python train.py --num_hidden_layers=23 --hidden_size=96 --num_attention_heads=2 --num_key_value_heads=2 --head_dim=32 --intermediate_size=384 --vocab_size=8192 --hidden_act="tanh_gelu" --norm="rmsnorm" --norm_place="pre" --norm_eps=1e-05 --positions="learned" --qk_norm=false --attn_scale=0.177 --bias="all" --tie_word_embeddings=true --parallel_block=true --extras=["capped logits"] --init="normal" --init_std_qkv=0.051 --init_std_o=0.00751 --init_std_up=0.051 --init_std_down=0.00751 --optimizer="muon_variant" --learning_rate=0.00574 --lr_mult_o=1.5 --beta1=0.9 --lr_head=0.00958 --max_grad_norm=1.0 --warmup_steps=200 --schedule="wsd" --decay_fraction=0.729 --decay_shape="linear" --final_lr_fraction=0.1 --batch_tokens=8192 --max_seq_len=1024 --doc_mask=true --train_tokens=123300000 --max_steps=15052 --dataset="wikipedia_en"
Each number is 500 + 40 x the weight over its row's rms, rounded and kept within 0 to 999. Layers, rows and columns count from 0. Numbers have three digits each. The size before them is the row's rms in percent of the matrix's.

# q: layer 2 attention query, 64x96, rms 0.0907, rows 38-63, columns 0-95
# k: layer 2 attention key, 64x96, rms 0.0914, rows 38-63, columns 0-95
# v: layer 2 attention value, 64x96, rms 0.0673, rows 32-63, columns 0-95
# o: layer 2 attention output (transposed), 64x96, rms 0.144, rows 32-63, columns 0-95
# up: layer 2 MLP up, 384x96, rms 0.174, rows 0-10, columns 0-95
# down: layer 2 MLP down (transposed), 384x96, rms 0.0389, rows 0-10, columns 0-95
q38 107:495500524515511511481503490566563534434445419466515462513547527491496536494480521524452505534534466545475508545510535476513464478503512555534577509495484425595465407595484489520517552501479565477436474503540555418534586559488483559500487458442556520514519528469493456443480475516479457493
k38 086:541418499511479517505488502473560525539517559477562481493482513494529449433475555524553539530473588488484525535482521545455456519481447467523478540484517535507564470428497482474597530499590569494477562507452461519490496481430596444502521521575547473485465511534476498491432467533510558477
q39 072:507522574536462509545496465537495548481429436467541571453531467470518481537465501462504503454436474442478509469590545523498495459509490490510483548467469452507430458458492504540522517484501523435510427442573550578486503500635513564470423516468561491480505533509503504477519472479518491540
k39 083:503529499506475535484499528530527551471434446521529443539580523508457541495437442455514553443528503512587549535557531527419436508528517484512453425468514546514519518507543513458497502475541541460472472591441460551597511525489516471484478480468489561529495504493530520560550477564468472429
q40 093:406511468456455428478527497484502477522517466541509477502480509499477521535499395539497515518507528497516489481414477547544525500460544466487395549455448527466524480484541584511513481504542423541544498486548537526444431534426484479536569446452533549543524500486518465558541497490547513429
k40 088:482466469492590554526524514471464511519466531476428528439495469495522512513479497505546546508562464496485481491610508519546475546551503482454450543476525503458438557466556508555458520450446518432468573435509568498502436455540450547446517530489537522480510523597527476519501535457432531499
q41 079:488505469550469491445509443506487515490478523474556478539549514495488458432463498481495566438458421476540522542581517505462487499456477577544522503499505454520456479443463534428458524494535528522508482450485554492525519458524478475428455622496473500464539484553458538463533564546512394467
k41 085:439501488462543556391515473550542547595507469551471509477558524486520456464518551454516527503480496491554473523471534533437482495505498512427472519453484479621531514498520570502524464482521447529514476499489512506491538510508532549546517442423488434500533482580554493503527522580481501423
q42 090:468518466447459499447551431463457459487475486513581473497555521492529490471532500497465501515463549498470486534515480509391478446468446426549540524415472522526488476548570500512516497523536476521498465542529470494453484472539517469491501533453494527549370528502586416424461524518531512507
k42 085:468495525459465483491462526518445481523478553513471428471498416536463537460561481494499515399465506486532485413547498467522503492520480533442453518469502527534503485434467488503574473510507439535530457593485475480484547489481459516460427471541419443483538513570490488437503522491442485605
q43 057:507452470393496478475481541505535577513459438424543433471433462454504511503497532478536512478518566484545550531491566528558530512490491473552473519480480506552490452543447437577485546487464430470563482496473518430421491546529502501447545535467530484521516478456489473454572439510482490508
k43 060:478474561511540521469545438476531611490506562464606516515447507538520546428448535536541490430492537529482489489514544549517482467445590507522489531441437493494549494509513523541487575539485422473549491473502508447537527527438575549462542477535506523521465464493468530508500475475534474456
q44 092:494526465474487524448608543568468538492554458531581514550494497493494519495501548538522476488556550513496555554548435578526493450499513464448532425532572515542566510524491566504470519448530557543449497564478528542521564519570478580541487436509485519469468506505484460480523476494458503513
k44 084:490562495430465503533527574500500472453467484476461501475474558537514501590477434549480409479493492445461447630444465491523460503467449601473466526528523511552477437487500469499549462547518546505563528430505471506478512517520495521463509465486483518473441536523484447571484491474522458511
q45 083:439494516578479468509547490530406474541511540517409538517540478505439518515454473463470438503455510495504485435494504483548527498502528495506430507463540509397537508490452508449421454511513420430500499504539565489508521550519490401447544548491508488439523516530522489496593541524480492525
k45 077:438496467466562591478527494445534506532514475478513543424505495457512564546501499479552450483501465547521506450484467556433484534517509530457552471491481471493548462566487544525531489438444490510507496464544509594514562440581438461480421466523494470418510517572534458493454481518471531484
q46 076:478554554486477485382508580524488549407462500471553465506470459471408486464463464497443534455402520458511541507497547516547462459421469481480459502441550480524465510573505484548467536530476486510510506445489537470547503503507545475507446451498419506495501525546498466477506496484508552564
k46 075:440523456492486494529542558461558478444523504412625513493475509511556545434486489517536496512516485498536482389479501550497558460506553560470552462514530456508459525528559471488556518486484583529432477450496479502513579507481460574488518491466531524513524451546495464521454511521554522456
q47 079:505524537505586501565476516497501528498482509445488521508532557474530545519523556488505507518561555574486507519408418444493543545491490519530573496522537553559548548523510467421525582519519465488474504520419443529471493449513458539499495433472519466476542562518492589506473421532495543498
k47 081:544513478463470493557478476475485515474567603455546462575378514512555496473464542538523593473502429493538532558520430545501480528487454485546532459463488494498544464453531474481501515523499508489556451504466492486538493496500527491424500557554468503534463481411533515460523523405494494493
q48 102:534506468513537500553568471550516540476469511492443578517534502503475523440528508496456431483463436502558435513509516522527525490451501540441564485556427445491513518490564487516511476441511500528542528420472470535576461507392496407565471522513501525459539466460468569515486516472547539510
k48 098:458463428512486525473483557554502514472486440446446425420548510550544541500536532599572412547559535538458481572491517562471497511483510520541467546499511531501534491531514489545523463551517495510572546485467530457514464544454573537539511489468578466503471516431471458526485495519486479497
q49 089:528408474502501539549500632467555553479541502577487475479539537451419474424505534471497498483500461546512547433529473487464502546503505495490525489538479450574492535532527503448461587470457524466442513545456449532523502506452494531494494435455433444476543462512478460538508519551507485508
k49 086:480520499451515497505430531487621482504485524437578494497466563542568521443535487525537519534590448478486481513478505492464491577462474422514542556534511508508516517501482514464515450486483468423547397477490511495463549508520557432515489474501514488487493489468470499389446468465527480552
q50 091:534516503517531509491472517505538498480541436566509580472506543515571535486541528559529458546549466559474465569492459544478558540548507518487523560528492453514526531398540512543462482526516531507448535515464511479527509528418402461512493510495575566469453549482494485597484423500486471482
k50 089:485446500474525471477428482556390519531439459471399522465561494482514462542461556561494472468525513548429492499537477497478491489497567491522417529512536496491495545496454488488491502499471516411512578519472504492486476402502534469564499515529576559533440465483501506553520448523509562498
q51 104:538529502549483461476546576508502536485514589482501499464544425536532478436531541515425519452538461527532510560504495475566552458543555511536576520497488423506571503487494550480449547534480487498491549497488460479552516510427383483502442489517507497494573423511518551515488560497498504536
k51 096:474477459484431544456542480479536503518510452438463491416532558496529581541504539587622464569492499575473499502507485512513476465500489514512442500554512482485449467532517531531520467507504502585453534446451517506499554509524545519517550467566457514531438516436508460479507445475479490420
q52 083:531549501544480477429519507492520511527526479569452557502512541484547514530458518539547550421541437483499482537576502589469551537476487492532450564477479527495556475475580530548492447519522523492484488507472547541460548486465466497554475557545568576543511521564525524512506552551503411550
k52 090:523515490500545512458459480506513425573467507478413435492567489558536415547498489538534481452509533476519536595512512476472462443475471482543395493494517543544458510529487529481508487501529517447536553452492455485519436445490465470493440521495574542535510525546556464502543483527514448410
q53 095:535546492472530522424435509489595489442548493532530518490463484489523495509453547503544502521510520527476470571491464466530538518472487518509484518421508506518481459525545493483478431567524467560515494556497377439525486532464544450538554455516515592531418457553451455506471507447485501567
k53 079:539489466547452539493452451451547545531584450521397525502496417433440478509476487537581501562517434474507487530485509466458548487543542528518519575564455515478487488476500463514505576533437480499476524436476437494485512438470547473428474523557509515497504476518484486546535507486564499554
q54 072:513528442438527515554437478467495539535537409468500466604491505479460499471508483527502475540552556560417513492399447457499527489542373503514519478537479523515491524482476469438462505548519488571418526462475454501532460543519514522524507511507528546564497514510465501516506440464479521451
k54 081:532571517474467456565505484490441523458492522507499537547438486523596501539483517465513512481472463519500506505495551467500467547481452579490456520517532501553533467545481529541489507521537500431514538487484538456368504592534477479469465497561486492502449456450504463476559596538558466574
q55 090:484501538523470531487552504501545474460496530457494493495496433520458512533511486485500519556528541431533571534576507426446451445541483504575554529421528501484442435501518482562539391502550525519491529502442446492441459582520450454495567449484468490496475481537501489479471471527582520477
k55 091:464481488488411482473592496520413532467579537481482445501505478495462459530493510467483462560510450516446488489482538478526483525500490512431535493523497513504480477478478569568505537496536485466431467554551489493607536464579556465521529494493502516472570495521527570601543538452459497548
q56 084:434527499452503525482456478487485448528435546454500473468516507496461482461476472529545520522496514497481588452462574475519476547439485452473500530401562519447506499529521428493508460449501447497490526453477562581508498485494582432489514523488526497551503490474535454524443472509590524386
k56 074:541466502443518438468545498552526513489509480471509510488466447551464525554445510512485623474520454492510505493518567512545538500598457459514510555463465546476519453482519461543524545568417501495490454499511558476499438535493428475558487449505501440569492424480541541457545546452497507532
q57 103:385517510434508485544548510473469527545488557414457548478445441531453520469512440492483518516481497433493485450439498516523524476499524510493448471445487493455493520453507410508557518431541522491571428565495504500474447481529605530526526487480525450505533511523546520454572533529494509538
k57 095:533504538545523461571556449517489467498481483410543474461534497508484484513467431448454436524454537511541477506537509516516486561518470445539531436430477480469503452485585493456472510487554443467574494492549504492499510598518497523498452476443501544450469511534462403446552517419492507517
q58 083:469517486460506432482543497549453511477546451530547512421464501538518566511498562482393474491505501476449479560461481515525474434515526466452473569557471486525490473507496471530490430505517574477522504534505558413488509440512517497571554491532505515495397503479482477433589544492434495509
k58 077:534529498499532519509525498498415483530483442543465436420538447473524552512497518544529492479420605435473458446578506570486490479454524483474498528500534460496472423495516525510478485522513520517488540485453493465477482496549535529511496477551579537442483465478436435571446547501518593459
q59 079:491475541488491488520453442543396483572500553489533559543500469466504506563532465461578481530479534520474478512472464441469539512486483494525534481509518524514543528482458576455501453447480416540462490509518525558476507399530523461461508453466522502464455536469446589528519437437505546426
k59 096:573505432503421516573462494453445508543587432501542501506467560528530566424459552512502558488464468524575478601439445488521488518497460545438501485479492486536460539511565454490518551455485556538501472468479533486473463522463502466510483513547463494497482508478498570534486512558448542503
q60 099:476442528439546561445535426510479442543476439532513485452521478484476496533493522482453511536504492433488488461491479510542528514476449474487510476496468545436499448491547506503573479488558489491482541512478504515431500498591534455548589428425509466533412552401498512452511515536481559458
k60 097:556563465508542505464423527558456534426518548439405463589473453504510506460475505558529479534490504453519515566552572517571468485502495505514454501517523535502585536419495466492484487444529501541481514493569514509550453484563556457454463492481470532529511455545443522505483515466470482544
q61 098:470450578450509506555532475528529478520504507510475447457359504429443486466526461521468473491503544463472515505464507558457462524432523471557501505454474533468540495436497431532525422490473474492476485592435428557471544439499471508478602477507506475509501501512507510442497468505538499485
k61 106:522458527527562502520438491500408548451478526441457433503424469481500517478464517460484557483562567470497501554534527468532477528480437483441435520520541501484524475483473529502472548442407473491464510501503526511458542505550531511499424490465507522504505493511420518498587582523492410568
q62 100:556422398560483493552506527505463453497546468482530510505459569549510530526474516529542491532536464532497511510494512531513469449518483432415582468512469514542489569508570452452524466476547457580493551451482491444510523414533430515502552466524481482533420533466531500517478546522541514525
k62 083:567534501577503480503506527487467513600430491498387518460483531529560473498459543519487524527471489444476423606500435503523506432429489529576497528491531524498470428465525492475551443511573541421478484523508499527463530488492536476492485548514517519554481533519475532535480495488540431519
q63 074:445495498492550546443525454461539520467431460520476500471511439527470459507520482503529526508522564493510503571553548487461544471483516559512458500478464557495518411540521529530536453498587527537575474471457487525536466572470466519546478504423579553501404460470541473551520450524488562476
k63 070:518441477432460544532454504549466450432493502525456486472545551457420457511493596537462481494488529487467578547563491473490440478515478503454513484524471510522507454409551456466485475489525402465467482536478522460585494505563509489478548499539539499547426536567495549514532526509518470537
v32 137:485519457524517545510475571510457570427451493497459520452574470515444524491492465458478471511543566542552419545512489460539503507480541481517546471505463534500514521556491518496473499458509473553462489357559551569499570549533492474535471531520522497460519483500440562527544499487430532444
o32 176:570569470553492544472488566508572509450513442483541510538547496511512524572490525555529514513523523478476471555531429529547567504494498553491540554591487455537540469591534508469509545535481521491463559518530526489555549477454451560545440437560534558571486494516476497522495513494470527543
v33 095:474460560469518535483500532460469483454575401517508448524475520548460551465430499459535507484464405438415528476470496433543521546525507523481477508494518505513502463496497488570518516450522474506492504449432515461474547518456518516517523532440381476540515464472451470499570435549550509475
o33 081:531503547561528440512483442507514498556451507496529442433523502506534522489474569529482495488469611514518438590480522529448495479518475508508531497583485485568434511507475499455487508541516529450461471509562531445561396482532506486526536505516527518525460470517523523479547531419395540481
v34 113:609484474489463518517461538502502526588567514488525472528499493512498512544487538580496536501470483517527446508523393456471496489572483444444486512471480458491482531472547490400575458490521490429517491476506489520467475571437493477490493471544407523505493480536412507472427489558478490467
o34 110:572463502519515512458504565507433460452461505575481522444481524523579520502506475489417546517548553503482541461520559545591449518453508488458484543552544570473543503497541536570462510546469515478508563492529526491504495428589491492496485538530526543515561492515566443525500490447531498569
v35 127:482519519472493461554492428507501488498501436561459550488559499566562561561396501568520504530520510538557431532487493444506486522470514502513518539545594514492495511470522533520483480504545499397450517468529455522501498481468465579408489469472544508513500578451506499571433499508517530489
o35 149:496506462478503534423454476530525455502496497542558485452518510449530487470539553484448535471487515491467619496520512526475596455511518476499538525445382459524528474535534505499542512499440480555460557511467570503426539533504488515562529420520505535540531448564465478451490503479505421512
v36 102:566535502484476564483447432527464490479587529546430445452410454579522502575510473531522577493471537509487517563503552470516485506530439508506506493503429486457443478454544535524486545462506491448527497564529472485481496550480487444521576497607462515512482449544499528508511504462504526541
o36 093:504453484554563472529551553486486505525500501489502491521545516491618474452474480535494444500534458484437509446503502555555491471514566485525565463499584508534536505529477546526478449548517502517492525493496507512509476492628393456475443490460452503444538587510568472462469502486496473554
v37 051:501548510507488483491485467553483515466545496552394493436483526502533590564493487457470514485488464555466521528445541486434468478503530464473509434571432434454438586485474570519496546464565495489505482539547421524432508441483482512456460456495495527461552516450437460531500499519497492489
o37 030:455483480465490519549552484471499511547501434437546460541434488507461450506456470555480455489487448471538518456492468537554469470550419501497508529482480450528566456531491449522450555537441544518529535507463551603550521530532443508495570519511465565496425512530504442462488415466478536474
v38 112:532455547505510458492500447423556510514407542529536472470564478481507513504487549473499531411588542514460482480533509530488503503525522516441439501564525535556518545518507455496466461560538502447483562531527477434471471462580526447471498508496521475498489444566464465451508504489467389439
o38 100:513558514456549509542470446555484494495546483428467470523414499502407456461515427542547529523456517525481500493447568508502548551481407554511496408459466464458520435488468497480492539482417485443486483523511500602527525504481455466478541490507552518456483524508501491564513448475527538477
v39 086:546420500476541479466539563490560402491443471497543503527544521453517479475459433404537465493539505490462564421507481387460507551535514526523544494446527523444569500497489452539523518500507412549438516442509515506522486494499489425517487434480473496482490466494445458478526497521476488479
o39 080:476535516507525481484508483470436560476450463413441467466427474529513483525494519558505525521519476501545445598528567569468510479507428495489459520582467485509444440453445496485512494495454563446469434495555583458482488475489554513474553504548505502470420501490496589460528509499471513476
v40 120:442493525476476480456508468466485572498577491464493466562513446475483510574489456558493603536505497518528520505458564440467498590545500464441486503507490504519504490503522465499402486470468483443485442585592487482493477443476455490551486552444451538539493536457526508558491484498495494580
o40 119:445453530446501472568463536558468452497446485513547487512467546529448487405490524485454432483579501502503502516536417543539531449492444533482523381529470501501550498509467497478469520459530532533535511441431501478500507486568560535486551509510462496411449464436502484493567507500515508460
v41 125:513541571460497595558554491427424476449475509535503448512483524493493569479512502492476413531572525512467597459485547548500443505556380481471479529452476557476464539501495497488519537511495473518491543511486518492527500515503462497501465531431422478546530517446473467511517491549439530452
o41 128:529488488464535457499455438474522432525490508492511446457483449485524487498464518530454498449530493470437447587393505491497512472502531497484543396549517552482512493532465487495499431502553527488572555487426403453549409487537474451455561495492517526462449524518532538504464524496554516506
v42 122:495483507509493470473479419384517459517495486503508401515504512471445497549485503517444439561512512507512474462521529567427501561513503472584518438550498574516455543472519500468520527554524464470422535530466503556495499493514496500574519483522500486505496570473512527564477396563499508433
o42 156:436461550449533476528536426553457449552476515483548500482429521513517492454557526491506517477492500486458536468503408430481566510491493498495473521432445563491497503506552521456553502488499442498563569541489491533401481480540526477534586435454480499495464493520516558427571482458536508476
v43 099:484507476505473478443535550508564438547462509523598479502565542491530499508516490460557425464496571463492486481461524495484485470482500487494523484497466457570570492585456588482514423489563537555511547488507500525435425472514524520423484442520481488483499503475462492456428554544474462432
o43 088:533564554455530570490506527470435523482486516537502549458430425487471473549547452501490545497469536529493543509444518524473452625454452496454416501538511506393518480397520478477527563467454493473509519570500508505474504482521548462465496512531538546531487549485475530558521474517523518517
v44 084:491499478499528493463479487501513481530523511423495504527431487459532502498468558531457478539483483497464494599495539513556513466524497553456525551486452535496548500467463589522503511487439552577452457474455500473472456481488408480499638538514557456535529473415510508589489477463455521522
o44 071:457473475470506487516531560495454538540455515543484495425562494488426504497525530516516460485479493550489438463486464503423579528497604459553503561512561451556499548496529469465523434514556433514534502541500533497557447526538514496492396484515415503478555542538515474476537561538490506475
v45 133:495476483475560429483535495440478505574471448519541541450511632452501497424521474439514523532538505497508546522502503522444512416513471452474475546515530484568477526524506549449519442495540466571427487521478392574546480482542484519469467441541529482521522447486500492505495486536463503514
o45 163:513497491465503488527471476478505445515562491427471525537459439512512472517525498472551460557508505488460407473503441504553602523444561580489532501516482518487478498515564497571451506530522461502495558570535524499480482510505417436566525406446532464465464501545477593458488518480495513536
v46 100:509437479492437495468551489506443502423530532530493519454461460491463480481549469575435591494484484500516532509470513501501478478506476543486528511519517492498392403451516457542518492533507460539568537551556532504487496489554502509475537494528578542526458509456482522389549586517549546475
o46 093:461473477512528556493489568534548486569534445577594543545532578454487497491524518473517505443507412525513557470514509569524459508501519460547467455471521536512579579503506523488485466429448509483480466521465455515485543581514499507543477489429467389473541513468494468502486481522506468534
v47 104:481525468511545515565416566515473454514518423520428468526539513475552582534477500539535525497450464477486463484495412534515475483538517518517535501450511491534476571474513507495507447523524557493466478448445494472444521543453549444510523497444422479486579542595492538551413477518481528508
o47 094:518567530482523448497548547448547524455478520537560473475445477496542498547501487474497527480572639445516542574445610533488446490494540499466512541598511504533515474514487495484499540492493518488522574440498525524512463492557481531494466443563564508558536460472516524471509494457474506469
v48 146:474503477532455516487506523543472514483461503507509542475474443533553536467481549534432527471457442445518482525494477502563457465530584481492483408507508441482525477494526429439449504462498487467503431476466561466465501486477548461479511549542534499545528414542417565497619525498435494537
o48 176:507489542579469483486465549528576463456543415560453471503586540507551494470477483485463458494476476498505553464553517501534465557519454555524489588461480436545508495579450542472477550524524524524504487514522531471547536544486483563483408542544465552492523473502533435536439500549536469497
v49 086:493451560505516459527465539505515548538595452480496570438554515436514509464432510443497511468457449457485454489509449519448541561556546530479460509434550508522508482465477477471454475535460492471534532516534499579444525462480503450452492526497493551496478480472489405522487432466474459395
o49 072:567519524531471478538503506522502469527429440453504445492487492500462521484505474488411545501500611491542497539500515507546493427512391541521454461566463463529459466520495528558516541517471582454473505490497517437561436514504456529555476472475522512546456421497479590454535519505485537528
v50 097:500530462487465504518514579482554489579484558489530517470444473515514457455486525519558491521467484432479414485439481546523473488496479537566509435534475536604465464569487568481547407541434496484561512422475468505530496543494487513508445545447474433475481470500503467438479516555515509484
o50 087:513512569447471424504530549506417575432535501441501485478515529516558517502506475444463535482463582510515533499504594484508502466456481511455457586536542524412502507484520477502516556479554515475471548588469539516493503471457571449491486473498524528586497492492503526546477465449549541552
v51 098:521523439497492527517495409461442520434477573532495449542447515540512508554545547557437441479552525529500511485575539524495467450459519570549499471532489514452446465534479438500514512472433499481448542540547539499469519495591534483540576499532536516505481458536520554424484532453545522530
o51 092:422434434511504524501479512526528524511477467517516495524566539446490495447499501550601502488446395521473510509467506502472446555495569421492530520432556526462555497477485517450519470475575463480549496424502444546469514556462485518478461490455505451510591548524517474562518508560520494491
v52 132:513467512540478511515499484478449551460553473485540566523485532511489520515510509539459408494466439510587532520650529509512527513474373545521508451488434487452521494507454539509451472475550521514421482490587537534516561546486463476535472521462493561463492531524543489487496486460498515507
o52 129:495496553503517531431460478518536496494449519508522480459561454484501538531438550502491505478564460484522447562483504449496435449528582505490504536443491556513494517583476464539503509576467482487581488397464476437551492512490474455430508522486446475461551515460454465479531511613507458499
v53 077:470468494488496446582537512463518544613471510508570519455489494556465467466456541496553502478496515435503468559529448504526478469456495522534477507547522558535503503523503481412517470529549568495477587524536536465574522554547542552508506446535516413509472438550503536417508500501509457508
o53 071:610528522490475442493461460501490529475532526458383505503502530515561482465555489491470524524470550532455512478537570422541559523510485514510551511384498474402484483492504550560528502495513478500496491537507522495418531475430440441486510488521554481523527491504512482531476433467557506556
v54 097:363563562493481524564480475504457495473522544515520528415417535500501500490554450501460494491562545444504523474564495539500512478504477557541493503570444491480488577374480492540462517499416516553484466450472509502528490514530454551537469503455558465508485455499488504488479477500535493501
o54 105:565485500545524464564509502480529531574446477481423466506586531509435491526472539517484469478505427531516497545495438446445500498552485439502488378437520498521481478575459452417547455506524505511578481449484466494502446504491515491419497541478432482498477453492508502519530521522512478435
v55 084:413571460546508487485503519513563468571477473500478582515522516448478523485537472468513521540487547526582480484431494542422526513494545455490505482508498472564481538557502534468524438513524552500501539471542475492506527492492552523544389511452514483402506419563474483415474469555501485504
o55 082:578520540470438476528551493450480493422544492459523450514459493546502487514482493474475497475483528450493579539509556429544448427503411522455511485506505485433491465542561496492504553492539529525527557500467443547510603473457540458449565548512505509535436525459482530538481438440539524506
v56 089:460539506500511509551523487494458496554519565447552518435487510530518436455440450502486561545469482465546510535472484530460542574597481508438475550526532474516449532446511478421487506511487508435583526449596508506507471514445501512528488534492460366473481464480487458495513502510507475449
o56 073:588509542535460500547446498468536495485512507525455425523497578547518542514481511504446534509516561473501552456529517425542523437474405500510517394486484464465457457588525519550509529517562570502490485479408505455546517478538475465485500508495509548519438446484536558494485517444491465523
v57 142:503518527519579511571511474541472517558513520474494468542481471543442494458489510542485449461482513499488513449518498527530572442538476465442545427485504532544502466400586505550496496440460476504509501562491450448486509472522456521558466463352496480509503465548473503496511546450514474577
o57 168:549500437493532527546499568572474570471532492460515503509554469489426518452471518505565464538486508544437459511466484486555557473472540523470543447606494493540486518497486514391496502489500449488454545481539493573482534460486440504512502477535555454467554509524478563506460520400462548499
v58 086:490548495521513561514561434512477481478492484523460467457468494499497441525534464590441561522488491514503480497404492564565503543450530515560546502517428493471508473506503531530520528515555425403566497556511458475518481554483489525468439519480441477445524575583519475557522500510551504548
o58 068:518444520518487475554509507497546502534561508475495524546560526517542507450506472519571498493516509548486539422557563463494430403544504474423515476534542520544556531570466441432484477545511544602564536468509458540509556470556452509508509516494477526504498468433558509447473528468531541480
v59 049:493545480479465582512474551477445483417444558473486488561443492491476514544475514474522424547474469459493534558505509557499492570455462494504502429485470578467480404502447493509462474490443533447456512493474461494497610519425495542508552530459494558537461490460499521487574501454481496492
o59 032:473442551536498479522513459567421506503457426533468511489513544502587586517521490485411498450509576561516486449506412442518508405507478515489480507502510543482538528540501500512541535486552575516544501431502469450490471494493459545534472457444531482518499503423474487469483502490436481429
v60 117:496420601436479420489527506508473508522533584522468498548520518486478474513494501517485507381504501486525470494541489456505504481517461579507515383457483504545520530519529454415438536436476482522528486584527481538489434470485490504438512494530477552514571499496520535501471560474490458545
o60 136:508511500581489529555434547585426521525489469497474514535542553497443455466469463527513449488524498525561514526543414539582451512480442466497407523548444479454539460510452537473475541478418511474501522474520522508501521462507513522455430565476494494478537480464454473570566440481518508507
v61 132:501538484493535526492476485539514526488519490460495477455511566557486483521451479443479434476523507471527496475511433463543432477508436547431520501417523476513503465535483489537439506500530535592566531511482615496581514515591536451466480565565551465537469449494468465531522528481425473478
o61 127:521538539548493549456452499443544489479518539515534511542518433495568501537450522473479509552525494520522514532479491472508521526520467518513522482581508467438520519547406476561540523546504493500444472488464509449591421548380487529520469511480449549508417544492452435488513440577499482502
v62 065:525453491512460511497495464496546494495548500514524440536537470518529604571519503525525414399481519505516453465514549493492488429446490500508494417477476488504507564468524484535537459514557476451439492561497502537440503476512589455451492509491456621537497490530459562467433515504483502453
o62 049:444536478490515546486472548543440482520497539537552551396444445488468502500488474494460526497450539494470474520480469552474414586498526525474425506504468522542582505439483551518475556475451476482527496485522545527459461459517484569522510495508584489442536557482537432577522525564478538502
v63 065:594442534507534544487576504454527529521519475567469489572513506535464440411497431534475497481497486542495513436523450403484494511579514424503473496514587513506531535480529513486568492507510492579467523517454532490484452490439502466495436507481415460506539543484453491528522561485473488467
o63 044:560550463445555521455437420566515554465436515488516551491466534516518532536502565476522439536494504500497469476457612483497493559439517533463546471518487461527466451486444479514462519538484503477524421475536459476573468461519533543512535483540537530438509491525497537408480508542486457577
up0 088:513560567494408499485513404503489519395502510537466514464506490557503497547538466481446463559506508517460473476438552471513442471456512476479483464544555585514469510516490505470520504552591490502560498553523501451464470529551479503500469541451509575563454594468509545500526489511472445487
down0 075:533471411460426553467473507585450507559538450498607524475519477453496477494504531482564510532566488511557531474551478500489522511534512443458451501446477464478513511490460455505492495444433519566466534451414534484405533487478497423496440525476481479469474522481503501448528452449516461502
up1 096:506464488505550550498498509501484448494515473532514543524538570513520488517580472504518510458465404578572541482525540490437550555509541410487530446444537452444487565458456474450545453510517449565532477470494534469505524566492577456469514484475448515426574518466508525483510506489559475480
down1 099:525513494516510469531506520535483490468545479464556411473489496513481499493476455502547550514406588458482510508528523594610583461507466476525475495511528450618500534492488476528446476513520503498544495491473503467546557461508444523548554534463603532541481472540504527445487516506483505566
up2 100:452444485517496512637527459529500489588505447560523431486503557471470490482507479550521423481485504470499488460474436506434471567497543443536474569537454457455521487444490462431547504417496504521458462555486553565478495497539535467469541513468454474525544511473489488474509521483484511432
down2 077:579521512445523491401516535456574493402439489430469467516429500499569471484503516482450524520491481501471510519517542492521502472541450528497477451486482545579485466541478475532477528520438433479505384528511406420556566503447489516498521491486502499502513496547515508499511495560474511554
up3 093:546479487512515519529488498482467561544551492503522473532542501541493454557543482504560538491525512498607532477599533483495442488479501498514473513457512558453583472444524456591515491486475475416504461466450523518464511510485477466498542488482449468469504551389493489540519461483439384476
down3 085:477566527506555542616463546447465534457531527530508476498506506541491445495538495467487503511480486466483481527529518479478493520464491520537514483473455533523505548496539446526507442475536524486455495521526565535432443572496416520575404472436416568552482576468456509502491468494541437543
up4 102:526543525471462435551445477472530511476489441521425481432515491462469495486450554504514492438502497592565494521539506521470434475534463499449479452512475491509533480498525454558485500560437481462449536488479445485517587573499520467529445534547497428485482426516471399536472478550549532472
down4 097:474497540502529457506475462525499477566528470527506541533617540418458539565468441530512494491546471463474565452539523494607468483418498419543477488531547474528520477435511491499501467493553446505405490523526494511515510492502499456499485486462442568521486562485521586485496523440480487462
up5 093:502466499515513434478443457480490547439504505527442456424485459499593488542511460500492575542486466541481461504447469503552458500427521478501496492465529509491464534476503469557447490595490440538421427535489520459539505449490469505514494473447437503466497508583486544445447548540496442572
down5 097:544475496494505472536505514454539442494488495485454481568430501506471573557536436529554480501485463469521501506468508474533486539427546514463484429590485450480531458416534510619465496550474509562486500461542495500510576475417508465516516462521524521491502467529476509445544578525487416480
up6 086:524458549468459454506496467504456522489461540551445444460569577445485494472505556500472542524521422557530479582476511444478463464549544520505515424521505490592448492525440544526554471525532543463448524516486480444523474540459462511553432499466546519495519479511523516528538549553477447575
down6 088:500461531573455501497439482487493452557504440511495521560459485540482528568511497616549430474497501436458453506537508459524523547445614526441437523507513523498546499477516484497493441557508531503426509447538457483483571498483507510525476520468522488526369512539471517499501507478494546476
up7 096:386488525522518521536552489504582548497525496571550481461454521485443533470506521428540498540564470519495471509498573524440471454472471582551497514485460491518532463503447517494410573501447523474582427496479516519559499515461448520521487512459492476449521484438575479527485527497535469461
down7 107:521459469478473424524536529555503537501508506525510490483534467454566531522488446555508572535498535536447496557487453463441519503447473516448510480473568551516502452507496415501518488448521542430514581486499488443436474475525515469480450463461504515525412531560404528447469432480565532526
up8 112:530487482474487475524505520527441495493472509494537493494394563454493495454481502499460479503607486493458499551492535442468511516473460474485515452546495469549508536499443483535540521573474574494530540436491496416548453480517530490482463479490501541391444487419500440429547450549532425494
down8 090:578519469440544464534454487513445521487582509489492500462456437471464505450557497505548437508492452496373494518525522540436575557448487485516498494478511500490555450489561531527501537550494440470494547530425493537436496540495445429471507507523516504492453546470523555507557468526552529455
up9 106:501523465494480484473464508476486479546452547547538492515551494467432507493518523393446417514544585449478501458445428524524437485453550495457476570475480486417509479523417535462450529489499504482482452492487498479585457505572516552476540442474489571472521518497571527525505514548531489471
down9 110:583466415491462524472484468501501508551472511467569465455515531528451467440507528506530496495536539483449604501497486489494489438500482510433537544499477491516495449466517441447522490563510474516481495496478474476557501513543491500415607471572499562454525456478514520558550504572598544503
up10 105:423466509532434518541568447520527498442484445472577575476492513470478516513462465515463492511487481443491475573526534518452457522486489485533451572462510494491526469437447457535498501508492501565404491557418522535516541499576485535529524532530419513500504518559481466459553401502491477529
down10 110:482518477478508556536512488554501561418438405461429508460496517464545503521451523492462494498469518463506484520510523487480541451532458500465487522486504517463534518447488510600430484535429479596500492514471449546450444446502441498478566483504513504462485487534558505551571425538595493493